{
  "n_layer": 9,
  "n_head": 2,
  "d_mlp": 256,
  "activation": "tanh_gelu",
  "rope_base": 10000.0,
  "qk_norm": false,
  "tie_embeddings": false,
  "init_std_o": 0.0625,
  "lr_mult_qkv": 0.5,
  "batch_tokens": 16384
}
Each number is 128 + 24 x the weight over its row's rms, rounded and kept within 0 to 255. Layers, rows and columns count from 0. Numbers have three digits each. The size before them is the row's rms in percent of the matrix's.

# down: layer 2 MLP down (transposed), 256x64, rms 0.0278, rows 77-255, columns 0-31
# up: layer 2 MLP up, 256x64, rms 0.127, rows 78-255, columns 0-31
down77 110:177130129125109145133157101149126115124122135107133131139134071106091107133109127141133109172095
up78 094:118119150111104095154150122140107144157167165131133115112138152138122139139168122091118147100123
down78 091:099144119064101103120125143123133139156140169131136137151093094165142132139134126114158095086142
up79 103:089113134136113133135130141128139096101109159139182117098135144139124128157130146094125083144143
down79 103:135106161179129075154100161132108151156154129124124105147111075104129137120150114133093087139126
up80 107:124128098129120128117106105153111196119140109095145084125153157162132101131124136083132137140095
down80 092:111134144154136149149133130104081114149136089108108140126135120121136157151134104155148110124127
up81 109:137118120145145109100114201077113093105116158146150117127137103122124141116099154095174109096139
down81 101:093108076123133113152088068137112153140172098135136121148127153139158131110157119147137130113112
up82 084:121097167152079109131122108105162123154138087150106175102089108139139100146173121133121173131156
down82 087:142127123115128127099123130141132135135112125124175116168217109166111132138129128130163094153115
up83 105:145127149173080104095132110139093115136157149113123092110103164121130171122169108124158124111092
down83 117:120140145172110115101127089106138126146151150079121127124147105107093140098138111128178086133078
up84 104:150149135178128098155117131109085137105132143098147119126132133136140112104147104118111110136128
down84 097:120116090121142129149145157140167131143092136178095182121124132163128149183124141160120139133119
up85 102:135120170155138111119166139152086134090134132107140113103164137140113159163104092148136105105170
down85 099:132110141130108147132137149092107161107089182113096114133062111118129137130119103137121127119146
up86 108:157127081148123121066128143148129117122145148112125106131152118170063122162099119090134118114128
down86 106:136145145055064094141124141126164108140149120120123133108090142138175120152143120157112154125136
up87 089:153126173147117151131119156127135142121106118136104086163131121131115107113096151134139115099106
down87 087:129132173133123133107085074142137108157149150124142117110146170158137123132066144087113109103123
up88 117:155102155142162111134154125099171093114071082116089139136141090127086132112133134119107098110168
down88 127:172126132124115130133151120107124136098120173138108085114112126141102122104096129138133078145117
up89 086:156148106131082104097121087150135111121186165127114139124146156142107109138139184096099134089147
down89 085:087074146141189158145122154126143142112057105131110129130105135109134127130127077162166133153114
up90 076:130129157123143113127085141106113084133090088151136127172106126141144155166158105120140114133102
down90 079:081134173139160077107135166150129124102124108121152131099162150106094116110114139131121128132126
up91 080:127116147138181166105091136093129122162147116169112127111090141125122148106140112128102108164131
down91 089:133130137174160113163146135136098086112121079133111141138143138105187138096160157159164127105123
up92 106:132103091142154142114131174139115125171111146105094151110163101142126137149087087124095099100133
down92 103:137146140069127109147132150136155077126114149111131127151078151127095113176112093095151127129094
up93 088:128087110104136134105180127178164156152138114117073100134086131147122166127147139107118111097097
down93 087:124121125134131145103174106126159144147090146130129163147139143127091107151150112135109157166108
up94 099:158110133090109171159106113087106133118129131088085107159123127129143136144134172151136116164162
down94 113:119133179118102094122123098085148104146151185122119133144131093124145123178134104163133104123180
up95 096:150118130105150138125128130099128162111104098124136143134132118144152088088115172162146138198088
down95 094:128120153128084090103172161088075129163135165116138107160097137141140156120122130130131135134118
up96 096:118109166171159146159131168130153143155079130114125123131114104147112120099111103160112143135137
down96 093:082163068147121118123126151128143122102121166134127102131107135160148121098106122152114123132149
up97 104:173132164117127100110130115108109121139152110142104108080108140114134161115173112135121071118125
down97 114:120132121123126100108132091116126138159138132117118128075175105100127186110115080119110087175117
up98 105:111118088133094132130123135164133154122157123146131135149093125163092114154092140155149125104119
down98 103:106107090083095128126133077139127119089162112110140122137101152154157101137139129190127099136097
up99 095:138128112172080109115134126100140129129151129143149144130068103162126137129112133092073139137074
down99 098:141124113168099112108170137139112103161110135159147162132101151126142136135126102086061101103119
up100 062:169105128140162170101162125126087123143079125147087129155140107132135127094136129138134103091144
down100 078:167138136159156138103164156131128118109101100110094130115083151149127135094125148151126095128156
up101 095:094129121103098167088108120116137107052140114174154110099114137134179155120132124135147133154122
down101 080:139129146109125132115070131165159141104135158117116139168089147141118117160126120110135123149119
up102 104:109104126142135176109119150097129078113090146168129156131106114145169107158133166158170096106125
down102 096:113090177117101120129077161164133118127150112122135117107112110116109125137184105128148156127126
up103 101:150093154115129121136126104125128112179160129104061138111099140094108151087135147130093168105188
down103 097:157127152121126092093118103155140084121148189102155116119124152159084115125130090146158151129125
up104 108:175113139124124126144121118181113122143167145129141099088152153123058148135159120125076101117122
down104 108:114127149112126125174104106080109129153147109150118146107101132112144105161099122119116117125172
up105 114:170106136131111155155124144152152095147150131103131087132137148174116131133138131139109140087130
down105 124:152080132150120169117137137152084155139168133130116085070123152094110142101121156092112140116139
up106 112:134150082116154107114106116111163119138146115138130136130129144142072123217098128108132087150142
down106 094:105151131129096133183106140156094127152155142142160111126169100115111134101142090107094140140142
up107 089:127126132117118167148114126096102137095130130136107162132123152147154135069116109183128149159132
down107 089:156118103116146092113151172092091111156109108146133126122182076114102149150144155113139130100111
up108 105:137149175131091104134144171123112113114136095169161119142081102122096130149119096162179142162142
down108 111:156131116138115165123147147101161167119110119101162100143122154148114074101138142117142148109100
up109 082:156114109122123095128095107061130135132096115107140118164165133120113144173149121101156105085108
down109 094:069116129095138142145131152174102137159157138171141151097172136097141174100162097104104154114119
up110 102:130133080128146158119106133158112116128193104133109176131103141140101157109109140143084148110148
down110 106:160132147096130146106099164133144151122104122136149150118143120137086087132114119121102133109155
up111 092:112123122101083132114131093142077105124159140163119096128103124149150156165151109103131104147119
down111 087:138128147126143126124102158113099113170090169091144108129118140125120135121100118158155099138163
up112 107:145114098155088073118101109128119112155181109128164104131117137130118140130107148096170108136105
down112 142:151154097123105101136149152167103113142153151101133113107102157159116089119091136143109152075141
up113 081:154122093105106104084143149154108137132171180129153136105115156130119109091122120145161122068118
down113 081:100112121125135110135169120105072109130163125184108147153111155125133096117107117112134124179140
up114 089:149136145113141105117156137112096141153110123180130120120113092124113144150140141113174154107109
down114 088:098192166075130102110153093159111110110135139146122111109136164112141137123119117111093105141087
up115 103:151175126133072115090138130122077081118157097164152127124130147128163128155140130098139089111095
down115 091:143122121135148160116093138164138153108135129100126126151167121120149135137098163141131153145130
up116 109:125145134142102165162103157173116102090114118121113096110143170149161117097134098110113108131123
down116 100:137095125122139116108134176150108130176091150139152126108108107133109147116096129132138125104139
up117 092:116139127116156124115146131156142152146124112136117113120108124126073125105122106102107133094117
down117 095:139113124169161154139156122150136103092147128140099113137155107115106128101086141114141091145088
up118 090:165099160135098159123119157131130151134106167085093165127149112150117092128133155145156105097161
down118 086:119160131148080125126158123158081087108139148143148132111117129138135110111141144114126211131098
up119 099:145115112138129097128144122138101140119115124124093110082155142114137102119113118125129080169116
down119 089:127122148161095143149160154170140085124123191102165152106123121145144113132091093130139093122153
up120 103:150123127204179149127159129126143126131112126120178140112113138164117109158127143100167159100119
down120 102:145132106159141180154145183159162136115087135122139136113094112109145103138089111103103183111170
up121 113:106111118099133117089111127123128102117123148157096112097089124175158139115113148131137140159171
down121 123:108072163120078164120099115151109128173148123107124084136120113141132105114124110146148142136112
up122 102:100113151117143136139120137117145148145126096114126107114111136164129129095144161157096099172121
down122 105:113121119163145132129106130107121161146148084119169141169105142150108159168111178106108116150094
up123 099:141116124124107112151124111142158087118144100119103104136159147167120087175126213100097145125136
down123 089:046132149114151126123103147107113137112116150193146086143125149142100147112144131123139131150168
up124 105:146123100120119085130135121128113167141128132105101100127133141116133113110169163105089096130171
down124 090:077122141120150101140143131130141121084135135126117133136128111129108107152089119158164137160112
up125 092:139077104086150175149129162149173182130105137126091144132100116122108150137125108112140146145124
down125 089:143129083109127144111143130117170146126151144094107126177084148102135106129150106131148084150148
up126 106:166147152097107160191094140113111099163148090142117166143096152139132131137123129153103101131134
down126 112:140120114110143136120127110157142143108133139071137174114177157116126153126164148126143129136127
up127 098:130117149137171116193089136131137141144123120147153138141126149157117104113096114126108122125135
down127 100:123135092130111125155179149144130106123130101130154105102129170099123136083126120174126113087111
up128 064:148071097082130101081126147116157118151121134110111126110117137153115152163175116102120136133149
down128 075:123150115144181119089141155086133128135105089139125165135115108140100134124121143131167129073124
up129 113:115118156070109099112142175117146124102089156131154121111114132120193180150128099127090096129147
down129 117:106131162115116192086135124148156143134140170161125123127149094101071087115144154101111092156173
up130 077:097116118159141146090147116132185117104090167126155133094115139112154127130140128200147121137151
down130 076:138138098128124083130109117190115139136107132132137163124154133153100109153165124110084144114096
up131 138:123102099164133122104159177114139120140095151125170106157115127152087106175073100138160127114094
down131 134:133119140137105078124117175143142107148100159123152112129104130087121105139118096178139145119120
up132 104:135130108138127117119135160147149113129117161159104098112122114150122120154092125132158143108152
down132 099:147157122120087102077135151073125102156116142142161135109114144115143147137144138180105141162122
up133 098:130154117170118125110088138105125119118138142152125082111134148141139138091125173076136142174116
down133 108:148156105149134121147115116103128099098153117171115113135102166167113111098147134135132093153123
up134 093:150095113107145125146127152123140102122117139108078174135157163148119145118128146125118142115160
down134 095:149130156165144124132113138126103162117096110120165085102160120106117119141097128095121126153130
up135 105:154094148136156104139148131144092117157145143136134142134151149134107142145162064126102113118124
down135 106:128171120127161125145113136111142120126139097144109136120136092100108137156129108135125162093123
up136 101:186158112143105128133085184128103108093149133182132143153104116134114128138137083099141136127117
down136 102:142147122150080114155168116103120084097133114163106141167171125147121109126130118159143144160137
up137 066:134145166120137144122102186162185108140070121135136107132119115160116134142113126162127086089136
down137 071:125171139129131113142160090126101178114137082092128144109121109112116128090129094118152176106108
up138 101:149106134102165104139037147115142132120131156081124152135125146121123114131110117158160137129131
down138 090:117153105110148153082131082161125129108155163158119127132079171120112151148144114123109139151098
up139 095:114153098119134152105128155115136096126114124158132143115132095116151119118120143141170141155132
down139 098:131169125138121125118138110124121140138153174135085140160149097058086118124130090099132123117125
up140 111:117080176082113157163168115117150132122087117151136147105106104137175159147139114115157139140150
down140 106:085141123110144099166105121154128153109139127122127128126165090135120082137171148163106128082136
up141 095:119107130146142137154101121096127137095108109106097093126114136120151130106127123173130123177102
down141 084:104124110129111126137132117086168121174107133130090133109153109169189107092118152078153148162144
up142 089:112120120100126131137103111171142175141110170157084114111134155130099111126135149124145132116184
down142 091:152128145125148130116132124097120093148136123180166110157119120156110130140122114107094094151091
up143 090:125101119143148088092140075107144155117145115169138117091111147115119146098136079106103158150143
down143 094:103135135101151125117120170133128104152118108094155133133137119129136051132134156102140104142096
up144 117:181112106149124116079116139074124084132099145151130106118141153111143107114181143157150101121141
down144 128:135121104139101128094100124123092116127102150145127151111146081128170137134122139143132110093168
up145 124:145138144104133100110094159078110070105131120116131140126130151137139161154181136117141088144125
down145 119:115153155128156122125095106138101106164131114124172118154150114126116113179140138149110160154143
up146 121:134139108138121172082162190147128122133130113167132121112118124123097098088134120120125133124116
down146 118:113104080094130147131131132158113124132064131147128134156134147155154125085078091152128130131129
up147 110:179104143143154134145092092095157132109098110142147163157132130128102084172142150127161109140143
down147 114:165104080107102150143121119159152157152152129139142098083138117111126136125129162130150170122123
up148 078:161126107136114089116160143136151155150108131105057123165130140145133113137125159100146140149156
down148 079:164160151121116145149142126093066137150153130111176128166152167136140164106114092139091104157119
up149 102:138113097110155110118076143125120109135155108107123132115118137106146125145159095118066134129186
down149 093:077139125130114132156100116140160098082145161124119134182160100142110126119166096150121122108126
up150 088:152129157131098064138089089078110120129142089150134128091119132113153116155160126111155100114141
down150 083:076162146139188130120139137164117154107127148152127142120168124093142117110075131127149138135129
up151 090:153152119155121103110135141116070118151106172102139128124127123149138116109102169107139135126142
down151 095:139108102124134155141144129117146177090108142108095184116079146160109143143138130138148131115103
up152 069:119139164095123141140093159123098127103111127092131114128108152125167130145169101110144107128116
down152 073:144139095098147126154133178104112112151126121105130170147147116110131132179141150127088155103137
up153 103:113079166162147132132136145133149105162118112146142136093124150177115094107138114133118135118073
down153 111:109135098085136106146135112144101148152106145138143143110099140167165140125126119145147165089098
up154 095:128127156148076123160148135167109101115121146147155085113126144146171085116128116133113107118129
down154 087:150116117133158117096095128126138110145162121133130168131113151076093195084114150120141103129137
up155 113:091134123144110136102121142188097109101126160128152079112126145156144111115114152117109142161103
down155 101:171116114112110124141108126108121151170111118156150157127154170121145178169161083121116100076112
up156 123:135132124181119094111113159084152136140118116165143107134126114132109090163084120101142140138125
down156 105:116090151137148164127125167148101148141143117074144121126092153107129118118101124167128111140125
up157 093:146118137135120144051111161120119121130075137171124139115120092137127129125130125159161068104130
down157 087:110145115149132152149157138137132137129183120129130111078116135105144108103174152134106109117146
up158 091:125105151143137109149136142096135155108143095128098123136126111095100109163099135108132185131110
down158 103:098128138158166143165123105116129132144138093096152128138120083086128117108103125136132124111155
up159 105:155128099131138084108139117122162125091158162155156130103119131144135126093135105157165082153138
down159 108:126135091138118107117116086143102157127092132126133132115158157095144114117120148119100156161115
up160 113:097165158109133124156124140126140136099094121153084105159128132186165112155147142154131148133128
down160 096:132100119155138148107139150160148137141084142146121153108138153066103149139113131115150137083141
up161 088:108139135117127134113146167122153133154103139112120098116139112145104143109164129127163143147151
down161 088:099087145129093136144129129125106110155112080104133127163201108132112167140119117140144105130151
up162 094:104103096111122168125144151163149087139104125148140117134140118128125158112119152164170169140130
down162 096:144168097148094141129086091117178138134134130111127119143070124132179124125147148136127118132161
up163 112:135162107158115125136121113112104157128160135114119131139098140124109110128130154129161133124118
down163 113:142154176110119107164127144155113138111138134131134144142159120123110122153123100121112114110139
up164 100:134128123102166134172151146119176136124134098139119139154106147130084142129125120120127126156120
down164 100:132158148060138144170147155128134095137122115133167103097138110142112154153119116102107116178127
up165 102:172125123118111133129120172134100125158132158161138123119127128137061131122074097123179093104137
down165 105:115100128136119111145137100158163137122103154140160115103118128124106150108099123112103121112162
up166 108:098131133113145129139103165123104110135175111166138100124114151154127142096146121116084142137138
down166 106:127099103101130160135109093092149121163124133108153153140111142101136168128091145151123129154141
up167 080:100134147106108154139149184127161123116100114154126120140114144117136145110171142179118139114145
down167 085:140131135134131133123124135098099102147143114128099137118114097112127131075115169115149091145080
up168 099:179134118135128108130120101104126116101113141161138115137138137131124112120137090129104129123049
down168 096:134162151164121086166063145122158159147117088151159153160103142140169109143151108139127083129129
up169 110:112119145125111092142138105141079148147152131130155097083088134127124093113171110118123170152135
down169 103:141149152167170126162127163136091169142136109144120119130105090085081103086076157115153145114144
up170 082:128119110143112145152133119175098101151155112131145108151082125153148149095149117105108130117101
down170 094:118160146102134100135149106128104132154148158129112129096086126153120149054103136155117118145134
up171 117:164099113148144119099114136102173133128144142127113110101144097138099124125108132122137096105165
down171 110:149115100186096105078167117161165111146170135128129130090145113090123147090146134138169120140148
up172 081:143132123071084145145154144133139125084101116099123143120142119144162131172129139160142074123135
down172 080:105133094169170121132116154118114122162156122137133108132150128121114065125121110128092146153139
up173 116:120125123092116152138151174107124112119140123156184153159120120157103086110134114146180132113115
down173 121:124141107142092092133102131162103149137147150130125111174123092108107136134136088161109108144107
up174 107:133134128113146184085124155134079110129161161104131166144112136126117162121163123123182122142143
down174 101:139147134108146116147105113114161156138097105143131145147161142130138139173135124158079107135126
up175 102:128125115159153113088129163105140134153114142132142109095098105166126123157100099107152096128120
down175 099:112082148151094168120130120114117147125097109171103100138126103112138120113167142140139089116089
up176 066:121105143103133118117068157110156110175136176139124101126083126154127151152107115133117133106154
down176 062:159119167087098160149107155164115136097190118122078152163118105123123128148124137132120118131144
up177 088:137112144143109181161101135149118114140183106149128137140121184132141099121148104145120129151149
down177 095:166136098130137145121130143113114135110110131123096145162154139119105131117107130117130138108086
up178 093:104139104108122108094190124106121144134152136145140062079119131104138107143121134108124163141122
down178 095:146115138122143106114140117095113128162139130126139135100101128110111103141136103109110139103186
up179 112:151097137161113174110162137109112134087081118151111129136130133149122123115117101126142113163128
down179 109:122110129128150133173128092148167151113138094119107160112132155143167118121133107087091147134101
up180 091:165089097164099126096111102112135165135085118132127118109084137125114098117156122077118124128127
down180 100:138132101121130142084166129115130132108106141131090173127105150113123101113096170134141140119124
up181 086:111137127120178164151120135110139115119146134086126119121155166144145139143157146113126115134109
down181 088:123160127140155109164163123099091116127149152111125164124166123144083140127177120188113115128093
up182 110:123092121110118128160115107110129151125093087148123116128110131131118124124131143147113133186102
down182 113:137126134176125105104113138073153170155122131135138168114167121157138134135109130123167133187113
up183 094:149101140117132144100142125125120110152124126119178094121151135120139143124145121114118111145150
down183 097:093126107150151127115159140101095103107147088130150113109118133126071158116089123109109119130131
up184 083:125077141169112118127085128153141099108125161164128109129125115089151135119152127118109153113151
down184 084:136136100142076112076117160173129123122102152162150115154120109128082129136165162162128146113126
up185 099:119115157133147164104130101113158142142130113126080161131089090129124127092125135142136172191124
down185 091:085145107130079082125078119137106099117104185104119138137147125115138116100134132088147113169158
up186 101:110086132120130138096159121106128149151115095091097158139142155146132093143123189149157120148110
down186 104:130139101107114108113157119131125163162167089157138121139099123129137080124118151179178117101114
up187 115:104124112100141072092100131126126141116147152126148118084155151134140150153167108150079110109159
down187 110:137102172134107127125108166131122096154142118134125145124181101107083110163121105138117145132134
up188 107:131095107083107113156105102099140162133070134109134112133126151133145162155119114118096132125179
down188 103:126172154128139152138132151159109094121124088172147130140139125116097131138131087126142111143126
up189 111:112126153140155101115162159109155108156141138150128136119120139150119126104122119145113148114100
down189 099:116121195128143165157157131106171112121092192122157114128121133106161102113094168103114146135117
up190 090:177139144136134109131112122174133142133165147095153133118103151131140107112157128150075126079115
down190 092:109144138099157129090094134119109113171099118151126095128183102106071134141099139119146111148171
up191 091:146092099149112112094091115083176099123131135138183146143081145124136101162111127129161130130132
down191 083:140080151159135137085091134152132123126139127127134114083135154136160101160112116144101103150133
up192 109:162100103136100155120108106122135151143127146111136126124126166110100131159170130103090123113112
down192 106:109108121078122094108139102127131106115123108133151187148134161144149166101145135140103130115104
up193 107:154114123115102150160108127148120149098115080124129121124147122151142118118128119105126141167105
down193 114:133144186128108144125116114143143098061109181133102122134102103163171131116137108102131142174119
up194 094:092122094120130110123202141138075161145142089139092117105118106131109120119137110124134140126131
down194 092:121126149169106141158096090133134158152120077138132124073107180128149137108146128143127127108159
up195 107:175154116119140114157107087152095137138149143144105130132127151136120104156146137087126106134096
down195 098:113093128140094159113142152126143119087143133104110125134122112164109118135114100109141119155147
up196 098:171153122103137121096088115084146118167094124160143118119150106154152143139097139084133094121174
down196 087:159109131132081143165142137128106135157169075128109109121129156074098132115158114138139146161100
up197 093:146139125071112156139097163085153134113070110140108114142105106148154128125113116128147081164138
down197 096:101182117113141159156111114120119131126161127129120072170110125102132091116150155111125097107163
up198 099:120116125138131138151154138151131170147146141137126145104122120131113147106148145158099142146065
down198 098:103146128104160144112153101159116156153141129147120115118095089124157120149092104167147131119094
up199 094:130139139119118145142128141148116113135143119169132152098089107144113087148121107127122129066089
down199 090:134131142114132126102129116136154176102131143134132146135178082138149122137138158134117131098127
up200 107:114106124146120153120121172103142118145123101141136160126124105140116102098095127110166130099106
down200 105:107109160153123098127095092104158112143150132098146120096162131113120125088137115149141133133128
up201 112:152141089135109071123109116081100098126152125167120131122094100114143151160157125117126130116131
down201 106:146102138133152144157151148132102152114113164103107122135152135140068110140125107119139138169148
up202 091:103128129134085112126139108134110158081128120124172110150129112143148107132136086124122104124172
down202 090:119177107126142110154075130143141123121170143127108139073126197136156174149111146103095133105107
up203 098:142159185099136112163169141125120110076127086125112158141138099136124108125137132129113138142117
down203 096:169085155159120172115120128159139123108152140131118164156156139093155119138142103112117115130102
up204 106:119125147159127125125155137129131089102154110140120092098115161135126076098150154129087147140094
down204 103:141193159116144107140176131127144147149136119150153157076123106099116124096159164152088136118110
up205 122:141157093106129116127087109126090151145117119133114091152148154151143148141119160106145144113090
down205 123:089137085125155102160118088137108099130140086134102114118131116120115100102132125146151129111130
up206 116:137114140129180141142125178094149108136142112123111159157166117130067124094130156112099118108132
down206 104:125109154122104164106132120150180117074110146108147077133147140121108169140145105178129152106151
up207 107:130120140119132125106129134153074119140169130138124108152164161099144127126144160094107151090134
down207 101:129124116190147141159138106126135146165105116154181100102142123080114134094120164150140091132100
up208 075:157134149116130142152126151124131108114178092111141189134124135158129100094123119137131120115103
down208 078:119102126137152146145142099138114095121145122110150176134065125097122120123156107123107109112125
up209 100:105093142173102105100112151131093126131152166146127108088101143118129150153121123097126132149124
down209 097:135103166180075109134127134084138112128097121150138160091116139122145127117129153112157172138091
up210 106:123139148086135118172113142125080101139122114143123140106100131087137121148150119097100138137146
down210 093:091138119128095064143145132123131165175108170121113134153144160108093106153091132110113164114147
up211 096:104135123177153134125114146128154126118084142121137140163143134180087082150128159124117096114140
down211 095:149160122132135127128137146135099134112140099130155102180092165156107098125131113103106107123152
up212 105:118100117140113124146106165132145123125138154133143098087143098139115138078123113134155171155167
down212 111:153092082146143110171145138132135146132158126111124125091134093146111101067121133115151136155120
up213 105:143147096141096142152092147115097125133119181150120109189118140170138128140109171120150148120102
down213 112:138110115107136149136139099096131148105140088144117107047122131116168126121086132155135116156132
up214 092:128151089156139159155078107097133144103107156116111118122135162128106135161122103134151098104136
down214 088:145160144096137097139149116159159144171120141111153166110123107137147122100119132144091086116127
up215 102:142128144114098088144125103123095147118162126121051112111141158132118159135152158097119150136158
down215 099:085134110127135122168156122115103090116123109152155121142065160154109103119132126126149148124112
up216 116:105118148114127155114124143132120116105105170107129100110133170137157135123151146135125109124089
down216 126:122092143073084177134147160149119138123155139125123127105206130089115145175109117122085131150121
up217 088:142111159131121145092098162136119136110136167133188142115114114132099126161106107134151156151119
down217 101:147145132119082111103116130143129140137076135166137151135134138130120109167128141135171102174156
up218 100:142123137188141117111161112142124128137167127168119159098104119148101130114146118126097130154091
down218 109:139106113129125136134138124149133162147138138128109189065086105146081115099112156102119154142129
up219 100:132108142178150154100135160167162123129101089124092123094110125113144131100126101080090133161133
down219 100:104168097104136125138166151210149084130109092138121143126160154123111131181127115148123114122098
up220 072:078090154113151099095144139167145121136140140127073090097110131157123130144169142139140137132079
down220 076:137082141125142103115152090140147146093147135127066105151110137146108131169145111127193128122105
up221 101:139131143157113115122088147115151139130171136156102092128112153146110126130096094132078148138145
down221 093:124140140118087124073137136188156122116119083103138176084152137133155159124123153121124150113112
up222 089:125090123132161148166155153115154119134173082147091110107125137140111117075124132109105121080116
down222 096:132144090149182116117196105153125129109146105100128098116138142129122126125129121150112175110138
up223 100:134099118112082104136149110173080137125147161114110095117129157149130174113128111085091159108122
down223 093:135081157143065142086109137113146091101122133155102149160146120109129140152142107136144127171150
up224 099:163087104094177161103083111108143134157119113081124152124125160140113121142107148161160132104125
down224 101:165155141140122175099118117112090134121143137150114143151067130132116133125073153123126106157094
up225 090:143125138149133127162113103138124154157139074091096090152132143134132111115149102102106070090128
down225 097:129125121113126129112123110107127182138136088066077103110129134111165123095158124143133113147102
up226 097:129110133157130117087155122140089149090132114155138117128133114150134117129118117143188168130129
down226 096:135145126109135140122164136127171131104094132132164146140109117169117111128113158157075114103130
up227 088:112128139116159104109153160085162115105072125123159107114124144151103141141128145175170085109107
down227 104:159140118105131119131081116105124095135143126094079146144168132169153169121138109141086127167125
up228 103:156149103143072130132166101138115104154144132106162113125109125136109074129139132083162124159126
down228 108:133196160135103097109129127088154153140111139087171133158126157114126129160100120122153112128137
up229 080:134107099183109117122118106100146103140124146124132120123122157132058115128085142134140114115174
down229 089:145111116154124155138136132150113159092099094065122131116138137179175107122145100124082107123141
up230 097:113097129117134171123179173130136128101111117135116159147118130154091141112110132076108141180107
down230 096:149140087177124156146143142145144114101137147117130112072177117138139126137112103084138120133135
up231 116:111121105147081147142187098163123121119137149154146122105150122153127108082126110130117124160143
down231 108:130110164111145128130141111140170114137095139085129130145117085107152090157112133106113123155170
up232 112:140124102155102121142107085089110122121179111152123134138134142175103115153142119148182106134092
down232 127:117147126116147117109127162125146141141151148147173127113083144107120109156134087128107124136109
up233 103:169089175163134121188088136106113132154105129140069123122138115113108113133110113135087142103099
down233 095:128174142145140127151139106158121073144111135131140100137135092136091118134103109114197130133138
up234 092:102111160104144125144149111103113106169115135145107112075092156113118082137162134127125131108148
down234 105:105126132092088120171128066106093153135125106152119153117137091146139119172165141146102158090100
up235 098:134131109141110113106142104134108108144177173111085126108131128156136069155129195162118138082116
down235 096:119150159154164077136135172153126108118110154105136097153093085130128145140149097119135106184139
up236 100:124165102161149117153120169118115139113101097164159142135101116136128108129135142112095130150077
down236 098:145102147100066149091116152172093130140161131117126129108125112094162153089130114147141135112154
up237 115:153096132112085082115140093131111121131120127121088093122121140156138162166146092106105134128177
down237 106:129117125136130119133138168123082118144161169081147149142113110114155122128098139165143123085130
up238 094:084143124148174109121146154144146154114124116132134101110120130144111164139110092101108114109151
down238 094:154111132114123112158108123092115132176131129129110153098125069099129093155174182160143160133113
up239 096:163098153112102136113141175125154132123153132137104119127137132079101086120124121149121156118108
down239 105:115117150091147201126140166143125100107110085123123150126156105120140112156100168152111105127119
up240 112:111106158133147156086131159105106118176155145151141121093096104105128162110100142110111135098124
down240 107:103089105165143110171159133134121125122155173124138137127112138142128120147111178162122133141105
up241 099:091087127120151110151131123123204192118097115101122128142113098155142107121109163126146123138149
down241 093:115146121099099133165105088084145092087183136151122152113112146133144172157130094140114116110117
up242 092:104111093126082160123102149160156172131095166125107142126126157157133107113129161144099145123128
down242 088:094136197066120125118122121073130105119143127117128157156102139111123131145140144124169132126102
up243 098:085140151174093124100154144101096165141143142179156145117118147127130121128124112116125149136117
down243 091:095119172143104145098122119099120116094139155121151167127129135139119138126117122127122169162158
up244 096:150134142147084132124084165166112113139167127101134118181151139148151088096107131113109156104123
down244 090:116117155114152097141131123088107126124126113153131146093164081149130144156132141113123150158128
up245 111:140123143175113146120169110139103134120174105078133095136117152126096149112133121125102120136091
down245 109:159112106115096132155128128105098111145124104115121163158123113093091122120172093141135149147072
up246 102:157123172107091123149160116130134131106121115134126116124119156121129130108178120082140082093123
down246 099:118175139106109141130150106115143164140144119142147116134160149137138090114124084121136054111128
up247 114:137150103101120090118127118124082145151142115133128158141123178153126171135130137125136110133124
down247 101:111148132120162151111143134115176125073146154110136109103202119148112111142139124123110092125145
up248 122:137084139100135161123169172148104116119099093122119138101151126131127144099129110112123086076156
down248 135:113138137109155149114182167157124123142142094146144117128160114148105160119096141072125137116115
up249 115:171159144107120110145094171117122103150121154135121132129124128152144130124128081154074119124169
down249 115:093137133151098131111138137125095130180136166159158152124135066143082118130132080150121094166167
up250 109:116106076131138154134121143139191112104101126146154135107129146168141111112106133136107168177117
down250 124:129091121088129159114107109160167158099154123129136120121145123135147125128119137121119109125148
up251 080:149142151084115140138113170146124104135156128085126121093166165101090092125137118095087144102138
down251 084:145139104108126115147126084112155122093118127181092144158116122125139138184137097122135083138143
up252 100:185135142126109135094127137103105083120132087130123161128126101122115123143129223126170169121118
down252 104:159117145091137183118120164162144119113136150126131122158089149112150113099154119121130126098131
up253 106:180110134198130148144146121098153163117170115122127132123122098106116121122114114133128131140123
down253 111:134161123132150120122145101160116115119115128141141105133148154180111121146147088145115125110103
up254 105:128137092105144095121157114156127148099146098098069124115133190130131136114149119117111147161119
down254 102:112106132120109085130075139143105146099142139132128105166151128100132137119131119122143120159139
up255 100:129125103132122154138192102130129118092153110137151118108108148133110161106181091083102153147087
down255 107:123165109081142112111123123141160184120115109125151175176149148147095107168109127107141105127129